Weights of a small transformer language model: vocabulary 5777.
Each number is 128 + 32 x the weight over its row's rms, rounded and kept within 0 to 255. Layers, rows and columns count from 0. The size above them is the row's rms in percent of the matrix's.

# layer 10 MLP down (transposed), 256x256, rms 0.17, rows 220-228, columns 0-255
size [105 121  95 100  90  97  99 100  98]
[[ 99 138 151 157 111 145 114 150 105 134 119 161 141 116 164  74 135 118 113 152  79 163 114 163 163 100 194 118 108 134 164 127 109 123 120 162  77 145  67  41 137 142 157 154 162 128 133 145 163 120 145 154 119  96 113 129  74 174 174 170 190 178 120 149 129 179  51 119 115 115 113 169 156 129 108 171  55 137 166 111 145 155 141  76 127 176 141 152 131 111 114 106 112 141 194  59  86  91 114 121 130 141 150 142 184 113 132 123 129  86 149 116 154 106 143 173 135 158 129 111 102 108 173 162  66 104 140  91 136 143 117  78  89 126 158 162 121 153 121 148 215 161 162 100 147 195 141 113 164 151 170 147 166  96 109 178 150 116 192 138 114 152 170 159 113 129 138 182 132 133 141  89 112  91 145 158 129 101 125 159 156 185  70  94 151 101  95 113 143 140 138 156 110 171 115 131 147 156 158  82 144  74 120  88 122 162 187 134 131 175 112  37 114  88 145 104 104 150  87 186 138 159 126 123 141 138 137 151 109 135 141  89 138 106 100 167 101 118 153 109 142 129 169  94 200 159 170 189 214  99 111 164 151  78 168 123]
 [151 157 140 111 119 159 151 140  85 131 104 175 223 165 119 101 114 115 189 134 119 140 145 104 105 160 145  50  87 138  91 157 189 150 102 148 120 111  71  77 147 148 111 133 128  90 135 144 154 161 115  75 178 106 105 108  93 187 133 165 126 130 161 148 173 107 113 120 147 109 156 114  99  75 135  75 118 126 132 113 161  72 141 164 170 109 184 164 168 143  91 119 163 109 144 166 134 100 143 140 127 178 103  90 154 109 160 129 146 138 130 143 148 154  95 152 114 102  87 171 131 136 114 119 135  99 130 159 149 146 150 198  98 116 144 190 126 119  99 139 153 184 144 114 149 215 136 138 106 143 116 134 160 142 121 106  96  88  90  96 198 151 185 137 101  92  82 135 161 118 145 160 122 123 129 154 136 163  91 172  87 146 121 164 214 150 162 124  81 125 113 168 150 139 130 143 111  78 157 115 127 139 148 174  75 124 161 106 133  87 130 174 128 126  90  86 116 144  56 122  81 120  95 137 117 140 151 194 185 191 152 100 105 128 129 150 128 105 106 114  92 105 172 254 114 130 118 133 178 166 110 104 112 179 169  62]
 [110 135 161 121  75 101 136  98 126 152 201 140 114 164 191 153 143 104 149 110  98 152  92 136  68 137  88 135 127 209 154 120 134 133  74 114 173  30 157 110 130 139  81 111 127 103 162 171 165 144 157  69 115  94 111 101 127  98 208 126 106 157 113 174 128 150 138 162 147 145 121 131  79  59 112 146 114  80 130 113 133 128  85  82 112 114 153 152 127 157 123 137 119 140 133 129  99 158 127  47  81 183 126 140 142 126 182  98 156 141 125  86 121 157 121 190 143  78  85 117 145 134 168 125 144  87  97  91 153 129 190 177 114 103 141 133 176 126 137 167  69 112 177  67 187 193  84 145 140 143 152 120 122  89 108 130 154 147 110 106 164 118 146 175 151 167 101 108 165 104 131 133 137 160 155 134 133 133 158 177 139 194 238 126 110 133 154 118 127 145 157 187  85 165 171 124 151 154  99 177 177 132 104 129 108 108 164 152 139 127  82 120 106 166 165 129 127 135 136 159  92 104  96 134 106  91  85  68 136 108 123 108 103 184 139 100 119 111 127  85 134 166 139 115  98 112 123 125 126 158  87 126  41  71 147 120]
 [121  93 149 194 155 138 153 148 103 132 159 125 117 206 100 152 118 100  74 154  75  54  93 121 120 130 116 149 138 115  82 161 108 138  81 140 137 116 143 164 146 163 181 104 158 110 123 125  47 116  76 131 127 121 180 104  87 121 102 147  86  90 115  94 155  54 161 124  88 126 133 122  96 197 157 121 102 104 107 132 135 136 179 155 154 166  61 161 107 152 133 168 151  86 169  98 109 186 154 123 104 123 143 141 108 124 129 106 125 175  95 100 149 151 160 100 149 118 124 116  78 118 169 131 118 102 102 134 117  88 108 123 121 139 149 149 114 158 157 164 112 128 151 145 171 117 138 116  66 155  89 128 113 114  78  82 110 123 168  95 136 104 145 183 107 151 121  94 103 107 172  89 144 135  67 127 159 155 160 184  86 179  25 136 154 105 120 160 129 115 121 117 109 171 131 104 120  96  87 161  79 106 144  73 127 171  99  95 158 181 118 114 111 118  76  92 133 158  68  59 114 141 137 120 216 165  78 121 175  90 110 145  87 147  68 115 102 162 118  93 189 148  97 120 115 198 108 119 173 120 121 148 188  97 138  99]
 [105 153  94 111 123 119 129 168 189 123 148 187 164 126 157 172 109 149 131 107 121 127 165 144 201 184 159  75 185 138 143 120 167 156  84 135 119  84  97 129  85  95  83 130  68 132  68 107 134  94  94 117  92  92 113 120  63 144 198 125 115 104 188  59 150 134 169 106  87 138 134 133  83 166  96 132 138  99 167 100 164 161 109 138  85 119 116 103 158 141  93 180 145 131 149 148 106  93  95 144 148  81 157  87  95 112  97 160 129 184 117  69 139 131 131 109 107 133 137 105 105 157 122 132  97  68  73 190  97 102 112  72  74 155 113 204 158 167 117  94 148 104 158  83 123 139 173  99 183 159  97 123  88  85 101 142 165 102 117 134 135 130 111 133 151 114  63 105 146 148 128 140 106 182 145  66 191 117 112 140 170 149  88 139  99 134 113 116 136 125  81 110 110 120 105 162  50 146 111 170  87 151  75 116 127 127  50 143 175 117 133  94 196 120 140 149 131 115 104 128  94  84 129 133 115  74 124 146 123 154 195 183 141  93 111 157 146 125 138 139 123 145 151 174 106 107 155 187  97 165 127 119  82 156 159 144]
 [ 88 126 138 150  96  79 100 159 150 174 170 126 154  90  82 165 138  95 143 129 207 127 166 149 142 144 144 118 147 113 162 160 107  97 114 134 157 135 155 128 131 111 109 104 165 143 109 130 145 176 119 123 104 137 129 108  89 129 100 137 145 154 137  88  85 151 120 127 192 148 130 131 124 171  56 131 150 104  82  54 125  69 138 143 105 108  58  80  74 158 169 131  92 130 135 113  84 166 153 119 169 170 143 142 123 124 124 161  93 146 148  59 113  88 117 117 137 161 116  91 130 149 144  92 112 131 127 155 133 131  70  93 100 177 102 114 123 103  92 153 140  94 141 103 139 165  56 125 158 176 153 122 138 131 180 108 129  63 144 125 130 120 115 115 111 123  59 124 146 149 155 180 178 114 155  83 126 133 133 158 105 118  72 160 106 116 125  42 188 124 139 158 124 139 104 123  91 132 105  61 197 143  91  99 127 162 163 151 188 130 108 119 170  92 189 206 173 140  98 104 190  88 120  77 109  83 140  48 134 121 133 179 133 125 162 147 100 168 124 130 164  79 124  89 150 144  99 191 104  83 112  96  72  92 129  54]
 [169  89 150 127  85 135 149 121 110 133 126 120 130 106 167 100 158 168 182 123 149 121 129  93 127 103 122  86 118 111 127  80 136 186 101  86 127  71 130 137 124  61 111 121 141 167 121 104 121 143 129 160  82  90  96 173 115 152  97  88 182 199 105 172 187 113 127  81 138 143 123  88 115 102 118  95 134 164 188 112 135 127 113 160 157 144 124  87 158 120 133  67 149 151 125 196 138 127 157 129 136 101 193 128 134 119 117 103 173  95 163 173 183 165 107 110 173 149 180 125 105 136  29 174 115 191 179 152  81 195 119 141 123 168  94 142 140 128 214 139 100 156 111 111  92 128 164 104 124 113 108 148 126 148 172  48 122 143 135 171 128 124 110 136 126 166 122 188 113  89 135 133 117  74  84 165 144 120  96  85  83 144  89  46 153 137  74 163  99 165 126 122 131 144 133 123 117 164 219 123 135 159 196 127 123  81 155 158 206 162 168 174 114 150 118  97 186 144 146 104 129 105 144 140 134 185 110 143 122 118  75 109 161 115 130 134 100 151 142 102 168 179 142 135 136 130 157  81 130 109 141 158 122 123 129 178]
 [ 80 128 168 115 110 157 174 128  87 147 134 126 115 174  93 146 121  89 159 146 126 159 128 122 107 130 173  96 167 163 147 163 123 134  73  97 141 147 148 168 177  60 173 153 165 101 203 124 135  98 111  86 172  87  89 152  92  92 147 116 157 144 115 168 132 124 136 125 118 140 153 116 124 169 180  97  65 151 157 121 124 124 120 144 133 106 120  65 144 118 139 158 109  86 160  72 131 110 171 101 118 120 137 110  83 112 134 159  38 148 123 138  57  82 211 250 141  83 127 147 171  93 131 161  94 105 138 153 102 149 153  76 141  97 160 120 106 144 108 158 125 159 120  54 126 146 125 125 188 113 138  80  96 124 149 194 138 112 142 173 134 156 150 100  86 128 132 202  74 136 117 143 107 134 110 173 110  65 118 140 142 151 169 146 115 159  85 173 127 135 107 113  90 146 144  82  95 163 109 104 132  87 120 112 155 106 149 128 117 155 140 132  65  94 142 126 145 122  91 131 102 122 122 125 115 176  51 117 121 130  63 105 130 104 163 194  84 140 113  74  91  87  81 145 168 118 120 175 137 176  97 151  82 147 143 167]
 [102 133 162 158  84 141 101 106  51  87 146 132 177 128 103  58 140  53  95 127 130 189 109 168 141  32 182 122 139  91  82 140 141 106 115  86 158 166 153  81 131 173 180 123 117 165 151 135 134 149 139  83 206 119 112 156 111 157  98 144 170 131 138 141 119 112 101  77 136 156 188 161 120 147 121 109 130 183 124 115 148 150 118 116 115  79  78 137  68  89 139  90 124  86 144 132 124 140 136 143 126  97 111  99  59 109 162 120 109 139 129 134 113  81 142 154 140 174 146 165 140 126 175 139 151  87 148 126  95 160 132 189 159  86 117 146 135 106 112 103 157 105  85 127 113 140 110 117  63 156  50 123 131 171  90  97  93 104 132 127 138 104 168  87 147  81 182 120 102 115 117 156 109  98 108 181 110 132 100  89 138 106 124 128  98 135 102 134  92 141 178 181 132 130 142 180 166 157 134  37 125 147 145 168  92 144  91  97 202 134 103 105 116 164  86  48  87 144 165 169 175 119 150 109 101  85 143 216 143 114  99  73 128 145 128 127 168 129 138 171 129 155 113 134 149 103 109 132 111 187 114 143 120 140 180  93]]
# layer 10 MLP gate, 256x256, rms 0.12, rows 221-229, columns 0-255
size [106 105  95  85  98 105 104 100 102]
[[146  95 139 157  70  48 160 141  67 129 102 114 109 145 112  89 158 164 154 123  95 137  61 194 117 111 187 142  71 126 143 156 130 160 113 145  96  76 158  81 122 186  73 148 103 140 136 145 151 181 162  79 123 137  90 100 140 163 100 139 122  91 122 126 146  44 167 119 109 109 124 179 106 192  98 102  68 133 147 100 171 135  95 137 112  92 135 155 180 108 125  97 180 202 166 123 121 126 160 137 158 176  62 125 107  97 216 219 144 152 108 143 109 135 108 124  99 134 112  95 142 155  91 182 161 128 108 118  95 149 127 124 147 127  76 119 147 117 123 106 129 115 140 136 126 107 136 123 181 107 103 175 142 135 129 127  91 118 113 102 160 161 171 188  86 106  97 163 158 146  72  88 114 131 163 134 167 160 133 132 107  99 160  90 167  93 144 177  83 190 123 144  80  83  82 143 113 122 157 151  78  93 165 101 141 135 157 119  84 118 153 115 166 182 175 183 113 138 139 101 147  97 177 163  92  93 157 109 141 128  82 116 149 124 147 149 178 154 141 114 101  91 147 109  89 100 151 168 148 186 133 106  93 124 147 104]
 [113 137 126 155 198 152 105 100 129 119 108 182 173 177 140 108 126 102 156 107 139  69  98 164 108 161 162 123 112  92 164 124 173 217 148 130  99  63 109 114 119 143 131 174 132  86 154 142 117 113 132  94 144 150 155 104 151  81  87 101 123 118 113 134 148 127 126 162  98 122 147  58 126 133 165  50 121 113 154 102  59  61 145 160  91 156 145 120 114 120 109 146 126 132 170 149 143  97 131 104 116 103 170  90 166 132  92 135 127  75 124 160 131 103 118 150 127  85 149 137 172 108 151  91 159 135 193  64 168 114  76  67  71 128 131 127  93  54 116 167 134  61 195 117 107  73 125 113 194  97 110 206 134 112  84  64  96  77 122 134 107 108 111 131 176  65 100 135 162 160 189  89 132 130 170 155 164 101 118 148 161 118 120 109  97 116 117 115 109 138 103 138 128  68  80 171 111  87  72 136 134  91 132 146 164 146 121  95 159 146  98 161  86 110 140 172 118 179 155 119 110  95 150 140 157 157 118 181 107 109 108  70 121 144 119 159  71 146 186 177 125 157 105  94 117 127 117 153 162 117 123 159 186  91 109 124]
 [112 145 135 142 150 123 167 118  74 146 112 173 125 194 163 145 130 133 107 140 156 150 124  90 135 140 127 147 146  64 103 133 157 111 118 101 120 138 119 105 131 128  89 127 158 167 188 122 140 114 109 134 117 142 139 105  99 165 164 124 135 169  80 154 167 174 138 158 134  92 148  96 101 127 214 147 100  93 128 123 133 181 124 160  47 188 117 150 120  81 151 129 182 107 136 136 136 122 159  94  88  73 103  98 175 163 212 139 126 141 129 129 149  75 122  73 153 106 107 150 136 128 107 144 175 186 169 118 122 181 127  70 174 103 113 119 195 100  88 115 111  61 151 111  69 110 146 144 129 142 124 140 138 115  74 139 175  75 119 111 162 250  65  95 127  91 175  85  97 121  61  74 161 173  92 121 160  82 121 117 132 135 107  59  82 117 143 103 149 142 126 113 110 121  96 125 126 132 167 139 138 119 104  60 159 182 135  70 206 121 131 106 132 164 123 149 124 138 147 154 146  83 167 193 151 168 171 172 134 140 150 155 130 114  86 138 147  80 108 118  76  98 140  98 111  96 119 114  95 105 113 121 157 148 117 168]
 [109  95 167  69 103 137 132 100 121 110 108 136 139 159  66 160 157 107 215  95 174  86 153  81  92  73 135 131 124 119 128 160 155 134  92  95 123 156  92  94 162 164 131  80 107 131 200 109 164  86 180 135 117 132 134 152 101 151 104 120 138 129 115 117 115 131 164 143 138 145 143 147  89 166 141 152 140  89  86 123  87  98 169 110  85 208 128 122  78 138  91 113 150 109  64 123 130 160 158 134  71  76 156 128 123 133 154 123 150  69 110 134 109 158 127 130 156 146  67  73 107 103  96 147 105 113 119  98 163 124 133 131 154 146  53 112 134 100 118 117 121 138  81 126 174 127 197 101 158 118 174 103 103 142 106 194 132 143  88 125  18 113 116 131 153  77 113 133 107 135  97  57 129  76 131 121 108 124 133 137 126 112 145  79 186 107 153  47 108 172 108 162 165 121  88  68 141 103 127 100 110  82  97 108 135 124  75  88  69 134 146 145 104 104 189 102 124 118  73 101 185 133  53 119 157 164 100 123  88 117 121 142 108 106 170 123 162 139 138 168 121  69 126 161 135 103 130 136  79 111 133 108 123 112 116 214]
 [139  99 111  74 105 102 152 162 180  92  62 135  57 181 133 131 138  85  88 104 122 132  78 111 127 112 156 111 152 138 127  63  91 157 146 151 186 151 190  94 181 161 246 130 141 185  77  84 140 108 123 160 119 170 127  76 118 121  99  81 125  74 140  97 104 157 159 101 150  98  96 129 138 141 140 112 138 116 126  98 169 110 144 112  87 110 145 145 136 102 147  90 175 168 104  87 141 116 150 118  93  88 140 100 111  77  65  87 101 190 162  82 143 194 113 125 122 142 112  57 147 106 127  97 122  89 110 159 137 145 104 115 153 109 141  83 159 147 152  94 128 118  82 146 131 197 100 143 119 124 127 105 146 112 113 155 127 112 144 102 152 113 106 114 114 152 133 153 120 105  93 136 127 134  90  76 101 177 134 174 132 115 115 136  55 126 103  73 145 101 180 124 172  85 122 163 144  98 160 201 131 162 125  86  82 126  79 119 131  67 156 105 108 109 160 145 116 142 150 123 155  51 110 122  86 120  96  77 148 122 141  91  97  65 179 166 140 178  81 122 164  59  99 107 134 163 124 137 122 121 156 134 170 160 120  79]
 [182 100  90 124 154 168 100 172 178 123 122 104 136 173  52 104 107 131 138 146 186 132 171 104 141 112 194 145 120  93 107 110 145 116 103 131 133 201  92 158 160 139 103 168 216  78  72 160 176 140 174 121 124 145 124 136 115 147 120 142  94 125 139  85  62 121 119 105 100  77  90 188 149 147 161  47 117 102 175 143 151  77  73 170 135 146  69 162 142 127 120 124 134 132  48 138 159 116 142 161 110 100 101 151 148 150 176 107  95 169 122  82  74 127 144 158 127  81  92 147 153 141  61 116 166 156 146 111 152 112  81 137 158 126 172 166 128 146 108 152 103 136 120  80 147  81  98 136 124 111 167 119 163 124 136 167 141 117 145  55  92 165 179 129  95 161  82  97 189 143 141  83  92  96 101 131  67 107  96 139 120  70 177 183 109 125 108 134  79 115 130 165 153 136 133 135  85 123 109  76  89  89 151  82 149 131 169  57 139 113  95 120  91 145 165 146 144 122 132  95 117 118 142 128 120  64  97 136 106 104  92  68  99 140 131 151 173 125 142 172 122 119 149 133 147 126 135 143 121 158 154 111 128 179  66 151]
 [ 90 145 107 183 130 106  72  91 149  71 109 176 117 176 128 103 165 126 143 119  96 101 146 110  84 180  91 116  94  76 116 101 165 171  98 134  93 141 102 153 124 107 146 108 156 103  56  83 162 123 175 188 114 188 120 125 160 153 141 140 164 124 138 139 105 108 138 112 117 157 126 123  80 171  93 147  81 111 125 154 171 146  78 108 102 150 117 184 125 152 107  91 114 186 184 205 143 124 144 150 116  82  95 111 131 127 139  81 178  44 127 132 119 114 118 137 152 149 156  82 133 102 124 121 137 124 133 154 146 136 170 171 131 139 161 166 169 150 123 121  94 151 129 100  94 152 107 139 128 144 101 127  89 118 106  92 183 115 126 201  32 144 119 180 216 168 115 139 136  98 123 114 169 109 153 104 145  79 183 160 114 135 149 113 154 119  92 127 127 132  98  86 170 145 136 139  62 114 126 115  76 129 144  91 133 116  90  95 153 168  36 112 146 126 189 127  68 133 159 158 159  81 188 146 156 138 129 122 106  32 162 115 145 124 130 102 117 102  73 175 115 121 152  91 127 117 130 121  90 126 138  64 172 132  90 154]
 [153  73 118 122 150 157 130 124 139 145 193  92 119 166 124 141 191 104 144 126 122  41 140 127 124 201 138 107 102 126 174  97 146 102  95 126 149 109 180 199 114 119 146 148  73 166 121 162 136 102 123 166  70  81 114 142 166 203 142 144 145 104 156 185 131 144  61 119 122 106  82 141  94 111 158 107 115 105 126 105 116 180 117 124 183  99 148 182  95 189  95 136 150  99 122 157 171 173 126  95 135 145 115 151 208 198 152 167 140 118 104 103 139  81 125 146 162  81 175 172 158  95 126 163  94 104  70  87 122 141  82 142 140 126 133 110 141 126 153  95 167  65 131 116  57 176  98 126 193  81 112 123 109  92 113 125  60 131 130 133  86 122  66 120  68 100 124 131 147 163  51 161  91 154  67 116  85 183 112 125  80 122  85 124 159 131 136 139 155 160 145 101 141 121  94 129 174 134 152 130 112  96 157 153 123 107  88 204 130 120 101 127 131  87 167 126 139 138 136 147 141 121 144 147 121 124 149  86 102 101 105 104  88 175  86 148 128 172 119 114 113  86  90 113 139 100  85 162 180 129 106 156  90  97 137  98]
 [148 147 126 105 128 149 164  72  65 107 188  46 213 129 123 137  76 158  79 124 116 206  48 127 103 111 119  85  70 148 143 152 116 133 126  91 135 147 111 169 161 149  95 121  51 144 141  89 164 140 149 109  91 117  98 121 106 121 150 115 163  47 157 142 136  91 133 119 125 112  96 136 131 147 124 124 158 156 132 104 118  91 107 108 115 127 159 127 126 155  87 147 128  73 122 101 126 114 168 155 154 141 161 126 159 152 124 141 147 112  99 109 133 118  75 110 161 130 122 188 154  93 119 135 127 103 135 104 144 120 134 162 118 118  92  94 102  95 164 121 120 153 133 115  77  67 114 140 157 225 135 140 165 159 199  59  85 114  86 107 170 160 168 134 152 102 161 181 125 147 152  95 140 130 126 102 156  52 143 136  91 150 138  91 160 204 134 167  80 112 122  77  86 125 123 124 140 157  95 128  93 170  80 108 169 137 115 121  74 208  88 137  81 176 105  93 115 123  80 151 146 135 148 150  60 205 122  85 188 110 129 126 133 105 130  77 105 213 132 116 105 129 156 128 105 145 136 136 133 130 143 110 150  93 126 151]]
# layer 10 MLP up, 256x256, rms 0.125, rows 221-229, columns 0-255
size [109  99 100  86  95 108  99  96 110]
[[178 145 128 118 138 145 145  82 115 117 134 111 178  88 116  98 111 173  43 139 136 152  91 137 125  51 184 117 101 101 147 138 158 104 101 124 122 130 137 124  66 181 151 136 144 131 150 119 118 112 228 122 114 210 149  98  88 189 120 137 128 113 120 184 168 111 116 145  93 146 136  88 104 137 149 172 110 139 119 123 150 126  34 138 121 129 146 118 189 109 112 109 128  98 158 186 133  74 142  83 114 128 120 141 119 127 175 113 147 182 103 133 147 173 132 166 123  95 136 112  98 126 166 129 122 159 148 148 125 129 107 142  97 126 132 182  90 114 142  97 189  92 183 103 155  86 157 128 161  63 136 116 221 111 185 148 143 117  91 122 135  79 109 147 143 133 118 151 142 165 111 112 153 167 136 159 122 102 155 142 130 131  98 117 137 139  92 182 207  82 108 135 167 157 148 119  87 191 145 183 130 162  56  89 152 127 152 109  93  90  38 136  82 193 158 154 140 136 140 139 150  71  99 147 186 174 134 159 168 152 117  73 163 162 141 162 171 133 126 128 126 122 156 159 143 123 146  92  87  86 136 150  79  80 119 124]
 [162 134 153 125 198  91  92 105 241 114  79 104 126 130 111 130 102 152 114 142  83 125 189 187  89 132 129  99  44 119 112 112  73 100  75 112 163 180 166 106 153 116  90 114  95 161 138 134 137 103 204 126 122  81 132 128 117 106  54 125 118  92 147 142 105  92 148 102 155 114 114 176 137 115 149  97 118  98 135 117 109 117 166 159 106 145 149 111 154 137 163 173 120 124  95 120  46 152 150 159 141  79 171 120 133 212 148  98 150 140  73 110 132 160  62 131  84 140 119 125 130 164 117  74 142 142  91 167 122 122 121 146 176 165 158 155 112 119  61 165 121 135  96 141  95 137  96 119 109 121 170 158 133  86 109 190 112 100 206 123 135 132 141 106 121 139 103 120 140 115  98  83 146 137 112  82 174 146 129  59 150 109 198 119 138  47 119  76 166  94 152 125 127 136 145 130 178 141 158 132 154 104 116 168 125  74 172 105 134  82 148 147  88 143 133 104 138 183 149 121 124 158  80 149 153  96 169 153 122  99 104 177  68 104 153 130  99 104 166 113  99 156 130  98 141  84  81  69 107  92 157 167 138 124 108 115]
 [160 106 102 162 119 145  86 107 128 116 129 126 152 117 148  98 143 116 174 127 104  98 138  96  78  80 105  76 123 159 110 198 145 174 105 156 150  99 114 145  82 128 186 100  94 134 126 182 146 139 137 117 110 112 167 116 169 143 144  98  54 119  90 153 135 108  94  63 160 153 160 194 118 120  90 143 158 108 148 160 100  62 162 108 155  94 138 121 126 164 142 101 124  97  83  95 197 137 158 172 139 135 183  98 152 194 122 141 168 124 105 102 109 122 154 146  85 143 167  83  69 173 166 122 140 135 191 119 128 135 119 200 115 120  98 157 111  98 116 137 163 110 170  93 183 139 113 146 114 143 110 117 110  95  98 153  78 143 130 135 116  87 138 174  94  70 144 117 164 105 138 161  56 125 152 144  93 127 153  84 103 154  48 117 167 126 158 143 114 109 131 117 123 102 150  73 142 130  98 132  92 109 102 156 106  80 195 123 131  95  87 113 100 129 119 114 156 165 134 144 120  80 156 144  89 177 117  54 181  92  91 121 136 203 114 118 104 155 148 185 252 149 110 135 163 124 125 124 167 183 171 185 118 128 145 134]
 [159  97 175 106 122 103 190 102  84 120 157 125 153 151 128 116 131 113 175  47 170 125 161 121 120  71  78 129 100  57 107 137 158  80 157 108 122  99 132 186 160 179 193 113 151  96 153  99 168  53 165 123 156 100 153 183 126  99  89 111 159 117 112 147  95 137 117 191 103 109 117 138  79 118 142 169 116 166 110 129 106  84 175 151 109 145 163 105 111 103 191 115 159 141 165  91 164 109 164  85  80 109  80 131 126  82 149 151 125 144 106 128  96 115  79 156 157 118 124 115 119  95 137 135 154 127 167  97 182 177  72 106 169 106 139 148 105 112 113 112 184 185 117 104 126 185 123  80 104 119 110  96 134 176 108 142 125 193  82  65 101 118 116 149 138 136  71  73 118 109  95 152 127 139 162 149  93  91 125 135 160 104 141  75 108  81 119  60 136  86 167 162 172 120 133 148 201 116 153  91 153  89  86 123 131  92 115  71 119 139 118 173 108 111 116 137 136 133 130 142  94 169 147  82  96 157  88 133 160 127  68 101  97 123 109 107  78 169 132 119 106 105 134  43 157 121 117  92 172 166  96  90 156 113  80 124]
 [168 217 100  78 111  99 115  71 120 123  84 123 111 174 147 191 154 164  83  86 131 127  44 116 104 109 131 137  84 157 128 146 157  80 129 156 147 154 131 148 123 132  65  70 137 153 171 132 135 117 138  95 104 116  72 150 130 132 140 100 173 181 116 139 154  96  92  71 139  56 109 108 117 156  95 145  71 134 104 126  35 174 150 129 129 139  59 111 102 109 119  98 118 115 119  71 162  88  88 113 178 175 138 140 148  96 140 198 142 120 105 118 114 123 159 103 110 147 139  83 105 143  81  73 105  80 135 127 116 132 122 106  63 135 134 153 140 139 118 124 116 143 143  82 170 140 142 127  85 105  83 109 119 161 131 161 135  95 127 121 123 122 136 161 119 141 188 176  56 146 133 110 114  65 121 158 152 192 100 113 119 149 133  98 135 126 115 115 134 114 125 189 144  61  95 175 113 128 145 117 156 105 124 204  90 131 108 136  96  66 135  71 182 149 129 152 184 151 107 105  72 131  69 142 142  73 163  44 120  74 111 146 134 125 175 107 137 177 123 137  75  96 108 150 135 107 141 106 169 104 137 150 106 130 153 148]
 [ 87 154 183  97  57  68 131 156 119 127 156  76 137 151 142 162 133 138 130 188  86 104  80  79 109  93  96 166 168 120 104 133 118 114 175 147 142 140 103 100  82 125 151 166  84 169 114 131 104 123 174 147 126 102 223  81 109 144 158 142 153 176 116  77  96 118 100 142 172 177 159 129 109 156 135 133 139 171 152  83 143 157 173 113 107 102 140 165 160  66 118 136 139 114 143 126 139 156 169  78 116 166 116 102  77 111 143 138 169 150 120 138  74 150 112 110 112 114 109  99 157 181 115 138 173 134 116 186  96 106 147 174 118 106 110 144  99 112 178 133 135  92  90  95 131 113  91 153 147  81 154  84 119 199 105 130 135 136  57 168 180 133 153 109 122 128 204 101  88 124 120 108 151 127 167 145 207  99 147  99 107 129 145  91 162 103 148 154 143  87 136 131 125  44 106  78 145 120  92 111 124  98 185 146 161  84 184 136  99 142 163 164  96  72 145 135 125 139 133 107 117  85 113 152 141  93 124 160 159 148 162 135 141 166 152 180  97 160 127 132 154 134 114  99 180 163 162 145 221 134 133 155 189 179 130  58]
 [137 107 122 147 124 100  77 149 146  86 149  77 100 101 166 169 144 166 119 150 134  93 161 122  99  96 145 139 107 219 109 129 113 116 160 106 127 117 157 116 174 126  56 167 106 146  95 112 116  99 145  88 115 110  95 127 189 118 103 167 126 127 186 133  93 133  83 167 188  75  49 164 130 124 112 143  89 103  71 100 133 121 168 160 175 173 116 114 132 145 106  85  92 136  99 127 106  82 117 136 132 131 101 124 137 161  92 114 149 124 141 132 164 227 122 108 154  46 121 141  95 138 169 115 134 101 157 143 114 147 115 152 113  82 139  56 102  90  82 146  77 217 121 118 171 171 176 173  91 115 165 144 112 137 210  86  97 118 124 120 131 175 196 156 148 109 102  87 111 183 112 100 143  81 107 150 137 156  98 157 124 164  95 153 131 130 146  73 136  92 100 154 126 142 117 158 161 103 147 138 142  89 135 141 146 123 112 182 172 169  72  69 172  85 162  97 132 124 134 161  90 168  60 144 108 133 104 119 153 127 112 188 115 135 147 132 107 112  89 141 160 135 125 184 110 132 146 136  55  75  73 136 153 130 130 116]
 [137 132  93  94 112 125 109 173 153 141 119 111 113  96  89 155 150 153 119 113  76 129 162 150 174 154 128 148 140 163 122 109 194  84 128 138 155 153 134 121 109 145  99 136 129 219 141 155 131 139 156 116 146 105  86 140 105 165  71  79 103 135 169  66 104 139 160 189 137  75 214 107 164 113 133 116  47 132 154 136 211 146 140 159  97  93 139 162 120 139 122 138 133 130 209 133  85 134  60 130 155 113 156  85 117 128 142  83 179 122 138 163 122 214 118 166 140 154 118 134 161 103 156 118  98 167 181 126 130  86 148 133  97 123 145 134  94 148 120 173 156 130 171 110 127  74 117 133 133 150  61 195 142 158 122 168 149  90 182 167 128 108 174 174 139 155 131 184 133  99 136 107  92 137 125 153 110 114 155 117  68 145 164 146 152 143 111 136  84 106 146 152  84 120 172 194 131 158  75  91 114 123 104 100 156  88 148 133  85 119 172  79 104 159 168 184 148  85 159  59 178 117 127  55 138  87  83 142 140 164 179  81 164  84 107 148  97 116 126 121  75  97 145 110 159  96 119  94 115 113  97 146  99 136 142 123]
 [146 129 120  62 116 103  65 170 167 136 136  99  65 132  93 182 144 108 142 158 131 102  84 129  97 124 165 132 118 136 137 154  92 144 188 152 143 123 115  94 126 165 135 103  67 100  97 101  92 129 124 108  88 100 120 146 184 146 166 155 148 126 187 150 133 173 143  42 187 134 115 186  66  89 100 131  78 111 132 157 202  85 146 146 138 124 115  81 146 103 145 147 152 129 202 114  84 135  92  74 103 121 130 107 110 135 142 124 141 114 143 153  99  66  80 117 123  93 115  92 164 138 156 138 161 168 169 131 155 144 116 104 103  90 132 150 146 117 202 149 124 149 145 135 115 108 116 125  45 151  43 150 182  96 152 112 159 158 171 139 133 149 159 159 125 127 169 141 125 136  98 153 121  89 107 115 119 117 211 147 158 186 113 126 103 117 138 134 152  76 166 168 117 170 136 158 173 105 137 150 132 117 146 148 129 148 151 173 121 116 132  82 160 131 127 129 130 155 149 126 173  72 144 133 113 100 159 145 151 157 154  42 157 123 122 143 169 143 160 131  34  86 230 122 179  92 102 128 175 130  76 138 176 113 142 142]]